Part of a small language model's weights: 12 layers, tied embeddings.
Each number is 200 + 20 x the weight over its row's rms, rounded and kept within 0 to 999. Layers, rows and columns count from 0. The size before them is the row's rms in percent of the matrix's.

# down: layer 6 MLP down (transposed), 1024x256, rms 0.0519, rows 49-61, columns 0-127
# up: layer 6 MLP up, 1024x256, rms 0.137, rows 50-61, columns 0-127
down49,104,197,206,208,213,243,176,178,179,196,225,184,176,227,230,216,206,211,214,203,194,208,191,239,235,193,191,200,203,184,202,173,170,211,211,223,239,229,177,209,229,228,181,220,184,217,212,233,249,200,198,201,172,194,176,193,208,162,175,228,173,223,215,221,174,223,198,202,219,182,221,192,218,208,205,245,193,243,207,196,212,158,232,189,179,172,194,182,197,199,207,219,209,220,194,206,188,184,155,209,176,176,214,228,230,199,243,218,165,200,186,210,202,201,210,203,197,194,192,199,209,181,215,195,217,194,187,183,233
up50,105,224,185,214,229,203,167,183,204,227,224,214,209,171,186,202,186,180,229,234,195,214,197,207,243,178,214,189,176,195,192,187,207,193,196,179,162,236,229,200,184,195,209,177,205,208,187,200,195,197,199,195,209,195,182,186,182,177,188,188,184,182,189,204,187,198,190,176,189,197,184,205,227,158,190,206,172,205,229,189,195,184,221,216,216,194,219,193,239,184,178,208,201,196,188,205,164,198,203,161,186,235,169,216,159,180,189,192,237,213,220,145,249,210,208,182,194,211,198,205,221,195,170,247,201,186,182,187,210
down50,101,236,204,209,204,215,216,248,200,189,218,159,202,206,222,246,179,213,214,204,200,223,194,180,160,172,204,181,216,196,172,198,198,205,187,196,186,273,178,185,218,231,201,170,205,221,204,188,205,203,190,186,207,190,200,189,240,206,199,177,168,173,210,268,240,163,208,207,210,196,184,190,239,195,186,208,152,201,195,203,237,184,229,174,178,211,172,209,180,191,222,199,192,208,211,220,197,183,200,221,205,203,213,187,170,189,196,187,180,199,185,193,177,216,175,187,184,178,193,202,202,221,213,217,196,213,232,201,198
up51,101,168,180,216,201,206,189,201,195,200,213,186,226,195,195,220,192,191,236,223,201,244,213,214,188,179,196,221,197,212,201,221,188,187,232,211,212,176,166,256,206,178,193,217,197,210,193,201,198,185,214,196,193,195,203,186,214,216,215,186,198,184,204,194,173,179,206,222,230,184,213,220,230,241,181,195,233,237,191,213,191,171,192,209,196,169,206,216,188,179,208,233,175,206,196,174,200,141,228,248,182,212,209,167,212,185,183,229,215,204,187,219,198,190,194,191,170,221,180,222,201,195,238,251,176,200,213,207,209
down51,095,183,221,203,204,156,209,192,175,221,204,177,194,206,232,188,182,236,194,222,207,175,164,179,188,221,200,179,177,214,198,220,210,236,195,190,177,183,228,199,211,187,190,157,193,188,204,210,191,206,193,210,196,203,202,183,232,204,231,217,221,169,214,192,176,195,203,153,186,186,193,202,195,180,227,186,190,196,211,224,233,217,168,193,185,231,182,198,190,237,179,165,215,213,192,221,163,235,184,188,182,197,181,198,178,231,158,176,211,207,231,168,197,204,204,223,217,195,235,218,206,205,181,210,197,216,226,235,207
up52,097,240,193,191,205,232,199,234,179,159,225,206,205,211,194,178,165,218,179,215,170,197,176,191,215,212,180,195,211,182,180,203,205,168,224,196,204,220,201,181,234,196,152,171,195,209,188,244,211,202,189,223,197,202,224,223,167,213,209,226,206,207,208,201,205,201,200,205,223,195,208,180,230,213,237,182,206,203,208,183,172,169,191,208,208,169,152,213,193,219,158,208,161,191,199,211,208,203,208,192,214,188,211,228,201,204,214,182,163,194,184,194,161,190,184,204,195,205,191,234,211,184,165,174,217,215,189,205,166
down52,100,152,195,159,200,182,249,199,211,194,191,219,207,203,217,204,197,216,248,187,180,181,202,207,177,201,208,188,216,184,211,216,206,192,193,200,206,185,187,246,218,207,200,198,210,181,181,200,196,218,209,195,175,186,194,236,191,162,161,202,210,176,181,220,194,198,237,152,172,177,174,200,187,180,215,172,219,209,211,208,221,190,205,207,166,218,191,216,186,203,210,178,199,190,219,184,192,211,215,219,195,225,230,197,226,171,220,221,226,193,208,217,215,217,210,197,178,178,185,177,254,214,228,198,198,204,179,202,226
up53,104,219,222,176,215,172,192,194,183,193,168,227,241,179,198,216,180,185,168,177,228,211,193,212,211,205,200,179,189,162,210,209,206,199,187,159,179,160,260,189,195,186,199,184,186,191,185,201,203,208,202,192,232,213,203,216,195,237,223,207,201,209,154,214,210,182,201,173,216,197,159,171,164,178,229,198,207,228,176,189,215,185,180,184,195,155,215,195,180,206,221,218,207,217,227,194,214,188,212,201,224,213,202,201,206,227,196,206,197,200,204,212,219,189,237,212,188,215,235,235,208,215,195,231,242,218,170,171,169
down53,102,176,205,243,221,192,207,214,185,212,209,199,201,162,193,218,222,191,181,177,200,198,226,196,200,174,226,229,185,166,185,218,181,187,156,223,196,204,232,172,164,230,208,217,209,193,186,223,170,189,209,172,208,194,207,187,198,197,214,206,204,248,197,225,220,219,194,204,228,180,190,194,186,181,209,201,227,199,173,232,170,200,206,185,223,214,220,199,219,208,204,200,176,184,213,165,213,217,185,209,225,224,193,193,176,214,194,150,188,204,234,226,167,187,208,207,224,187,248,188,249,200,210,198,189,217,208,195,212
up54,094,199,220,217,184,195,185,203,235,212,200,142,208,203,203,165,200,238,175,204,198,163,198,211,190,207,219,183,197,198,178,179,209,199,194,202,168,220,202,207,198,180,212,170,191,167,178,181,169,208,215,204,222,222,209,219,180,225,201,183,228,204,205,222,202,227,195,165,192,218,199,228,185,187,201,185,209,193,178,193,186,233,216,201,204,212,187,215,187,202,185,203,170,202,207,205,209,211,198,193,210,216,196,214,168,206,197,227,214,197,190,193,217,183,195,209,219,211,172,182,159,199,211,149,222,197,211,161,222
down54,088,212,188,233,221,243,175,172,196,182,212,214,204,184,205,213,196,190,184,194,166,186,192,184,206,155,184,206,169,213,182,199,221,199,231,184,191,217,229,186,153,206,211,218,176,212,202,238,210,207,198,176,207,187,177,180,210,212,181,203,186,207,188,222,195,191,202,188,203,175,217,202,189,226,192,224,189,213,159,197,209,148,206,193,215,221,200,194,185,198,202,228,182,212,209,183,178,175,211,207,224,148,188,186,190,191,229,171,223,188,207,204,198,199,216,225,223,206,213,238,216,201,210,212,183,183,144,205,205
up55,102,189,194,184,191,206,182,234,211,214,177,200,217,203,199,216,232,180,200,213,208,214,201,214,170,216,192,172,185,216,215,210,187,202,205,189,179,202,197,211,153,187,210,228,205,217,180,193,154,206,220,184,187,193,190,209,196,203,170,189,176,195,199,205,218,185,189,207,177,205,201,206,196,188,198,190,173,199,211,221,231,218,192,182,234,185,209,223,217,240,194,203,230,192,158,208,184,199,198,230,223,169,219,197,193,223,193,202,213,189,172,198,228,194,196,219,159,208,189,224,228,201,221,206,244,226,203,211,180
down55,100,189,192,222,218,218,214,224,203,169,198,208,215,191,194,179,219,216,167,204,202,237,198,222,185,198,194,201,203,229,200,259,212,206,174,205,158,216,216,209,231,231,220,209,187,173,186,197,202,190,227,213,205,168,199,195,178,208,207,199,227,186,193,201,219,161,172,194,203,244,235,181,166,210,183,171,219,185,207,232,215,194,207,189,206,192,258,236,191,196,205,259,210,217,191,206,189,206,187,210,170,205,207,172,199,206,213,213,181,188,181,239,202,218,225,208,215,203,171,197,226,223,167,222,200,201,212,184,203
up56,097,188,210,197,192,230,195,200,241,213,208,194,217,223,216,229,191,219,227,174,167,205,202,196,190,203,237,215,169,193,163,202,172,202,213,254,176,225,218,179,196,162,207,217,174,202,212,215,186,185,209,207,190,173,197,207,217,230,212,236,205,174,212,208,173,254,219,203,161,198,205,173,174,196,192,168,191,208,181,153,213,222,207,222,173,198,217,191,182,194,231,203,194,206,187,175,209,228,224,176,199,240,190,242,177,203,218,232,178,246,168,202,218,168,256,177,212,239,201,172,213,184,189,207,229,206,202,170,191
down56,092,185,198,168,181,201,240,204,233,222,161,211,209,192,236,201,182,218,201,162,184,188,195,202,198,184,190,170,223,200,148,217,233,198,184,217,181,216,207,182,187,208,207,173,156,180,194,208,205,201,206,234,205,201,209,213,200,196,217,191,212,203,232,168,175,200,195,218,216,201,184,188,216,218,192,186,224,184,155,204,203,169,181,223,224,244,196,174,188,162,177,168,188,180,212,162,213,198,225,181,188,187,190,213,228,216,178,189,197,187,209,191,221,238,228,175,177,234,230,193,195,221,200,186,210,213,187,217,174
up57,095,213,198,209,181,207,187,181,186,233,220,204,187,204,201,196,239,207,160,222,200,162,205,203,210,184,232,193,218,191,213,183,214,224,172,190,199,187,209,210,191,183,187,186,196,193,183,214,186,233,184,179,245,225,173,202,162,178,232,171,194,196,200,179,195,197,220,204,230,223,216,207,231,206,184,225,188,202,229,177,170,234,198,179,219,194,182,215,163,216,200,190,197,223,158,191,200,161,192,183,203,219,209,193,189,260,179,203,200,193,202,193,226,181,211,210,181,219,181,189,215,177,220,243,185,188,224,197,200
down57,103,175,170,197,227,195,204,185,199,191,200,210,202,173,158,186,210,198,216,167,195,223,196,241,182,222,170,202,182,234,174,174,172,168,199,198,182,211,190,198,165,236,192,173,226,213,202,199,174,227,184,194,216,196,194,239,157,150,216,222,199,189,202,221,168,204,169,196,194,213,232,221,203,217,180,197,206,196,163,221,225,170,183,174,215,201,177,176,195,205,202,219,230,225,211,192,231,187,195,233,210,203,167,139,181,189,197,193,204,167,193,220,221,189,208,172,201,211,218,218,152,215,207,192,210,183,173,179,186
up58,098,144,233,158,194,210,173,189,189,234,196,183,184,212,214,197,218,168,219,196,211,202,172,223,235,198,180,194,185,171,160,212,195,214,201,191,196,235,183,240,208,200,170,201,138,197,227,169,188,239,214,200,160,173,213,207,184,189,182,244,182,198,225,167,172,231,192,187,226,207,204,197,185,198,194,204,187,216,206,197,221,196,203,204,204,211,190,195,205,178,172,196,232,210,232,189,203,173,181,206,183,199,190,234,182,209,204,193,216,216,198,205,184,190,191,198,194,194,212,211,204,191,208,193,215,189,209,168,245
down58,094,246,180,191,202,206,200,199,194,175,223,221,212,217,163,211,203,201,203,170,186,199,203,172,184,208,227,232,200,216,204,216,209,199,224,198,235,193,192,207,158,192,206,193,203,194,236,193,188,192,189,190,189,221,196,199,191,207,183,175,200,236,214,218,204,222,176,184,192,185,219,198,202,184,257,187,193,160,183,228,212,221,209,211,213,223,177,232,175,205,189,234,197,172,170,179,198,179,213,145,229,185,207,182,195,191,186,207,232,201,212,206,224,226,206,189,203,199,195,190,210,235,195,207,246,183,194,209,174
up59,101,157,204,197,182,220,195,179,202,185,205,213,213,187,187,188,179,176,198,209,223,205,241,217,210,181,200,233,222,203,212,238,188,207,193,180,203,158,189,146,205,157,169,184,212,188,228,180,199,201,201,221,195,179,191,153,185,174,219,196,194,186,211,182,207,208,169,193,208,211,208,202,183,207,168,207,221,186,219,184,192,197,206,190,202,177,227,223,220,226,215,173,194,238,203,203,227,197,216,171,225,184,200,186,201,172,209,229,225,203,193,211,233,194,182,177,190,206,237,186,185,190,241,184,176,192,183,195,176
down59,088,245,223,197,214,199,221,214,192,220,207,222,182,208,197,212,189,202,171,169,208,201,219,204,211,188,218,202,212,190,189,229,169,196,165,231,198,196,220,215,142,251,190,208,230,208,190,212,194,197,209,189,172,201,217,211,184,189,217,186,265,185,218,162,207,191,195,191,190,206,173,207,211,196,226,155,195,192,227,192,217,195,220,206,161,188,214,190,199,201,204,162,136,185,199,185,200,224,208,203,201,191,197,210,179,200,223,187,188,192,189,196,199,214,251,223,202,190,167,229,226,207,200,237,181,226,194,247,192
up60,099,203,171,176,212,188,176,214,221,195,177,205,215,191,232,200,205,226,183,220,190,194,231,165,226,214,207,216,193,240,180,217,179,205,214,212,223,203,158,217,182,188,140,163,195,207,185,182,184,208,196,236,199,178,183,208,183,198,225,228,202,167,191,226,212,199,206,196,178,182,208,195,202,165,177,207,173,195,203,202,199,175,195,184,197,172,194,224,195,183,190,237,183,214,204,198,222,201,192,170,217,206,189,164,194,191,189,207,171,225,207,237,217,247,215,222,197,205,193,219,190,171,250,162,247,183,195,175,214
down60,097,204,188,203,159,206,232,233,204,200,209,226,209,220,192,224,213,211,216,203,195,184,204,216,197,192,186,196,207,198,184,181,215,137,235,209,165,188,210,160,172,197,207,227,209,224,213,167,167,225,177,216,206,205,169,181,207,201,235,202,203,209,248,237,248,171,215,232,194,190,213,180,213,178,200,201,189,158,169,195,187,152,220,185,181,190,185,203,168,231,196,173,222,191,228,199,203,211,187,206,203,185,212,193,214,219,197,225,210,198,225,158,147,183,208,207,199,213,198,218,232,209,194,232,214,209,192,208,224
up61,100,185,173,206,176,210,170,208,165,225,211,238,195,217,222,177,199,229,210,213,231,235,172,172,194,203,204,200,193,197,217,181,197,198,169,209,193,126,210,197,191,179,185,184,229,224,224,192,216,203,196,179,220,192,207,190,173,199,208,166,216,194,190,193,200,191,188,224,218,186,204,173,183,197,200,225,212,170,216,187,146,207,196,197,234,214,186,239,200,184,183,167,210,196,195,209,207,216,220,206,163,202,221,196,162,180,200,164,202,238,202,190,196,176,213,200,178,244,146,199,189,223,181,182,249,189,192,216,185
down61,097,219,237,209,232,203,198,188,175,207,228,220,199,205,183,208,188,216,182,208,195,205,177,193,238,253,230,214,166,241,201,214,211,235,208,215,192,175,194,187,217,181,233,192,176,223,202,218,226,234,218,191,208,183,200,210,247,212,223,217,209,202,165,176,180,183,212,218,201,198,193,215,175,191,190,179,180,169,197,199,193,184,206,224,194,208,183,239,218,197,200,182,184,198,195,238,196,158,217,219,189,193,197,204,175,218,212,207,229,189,221,185,233,215,217,187,182,196,217,222,212,186,241,210,184,196,214,192,158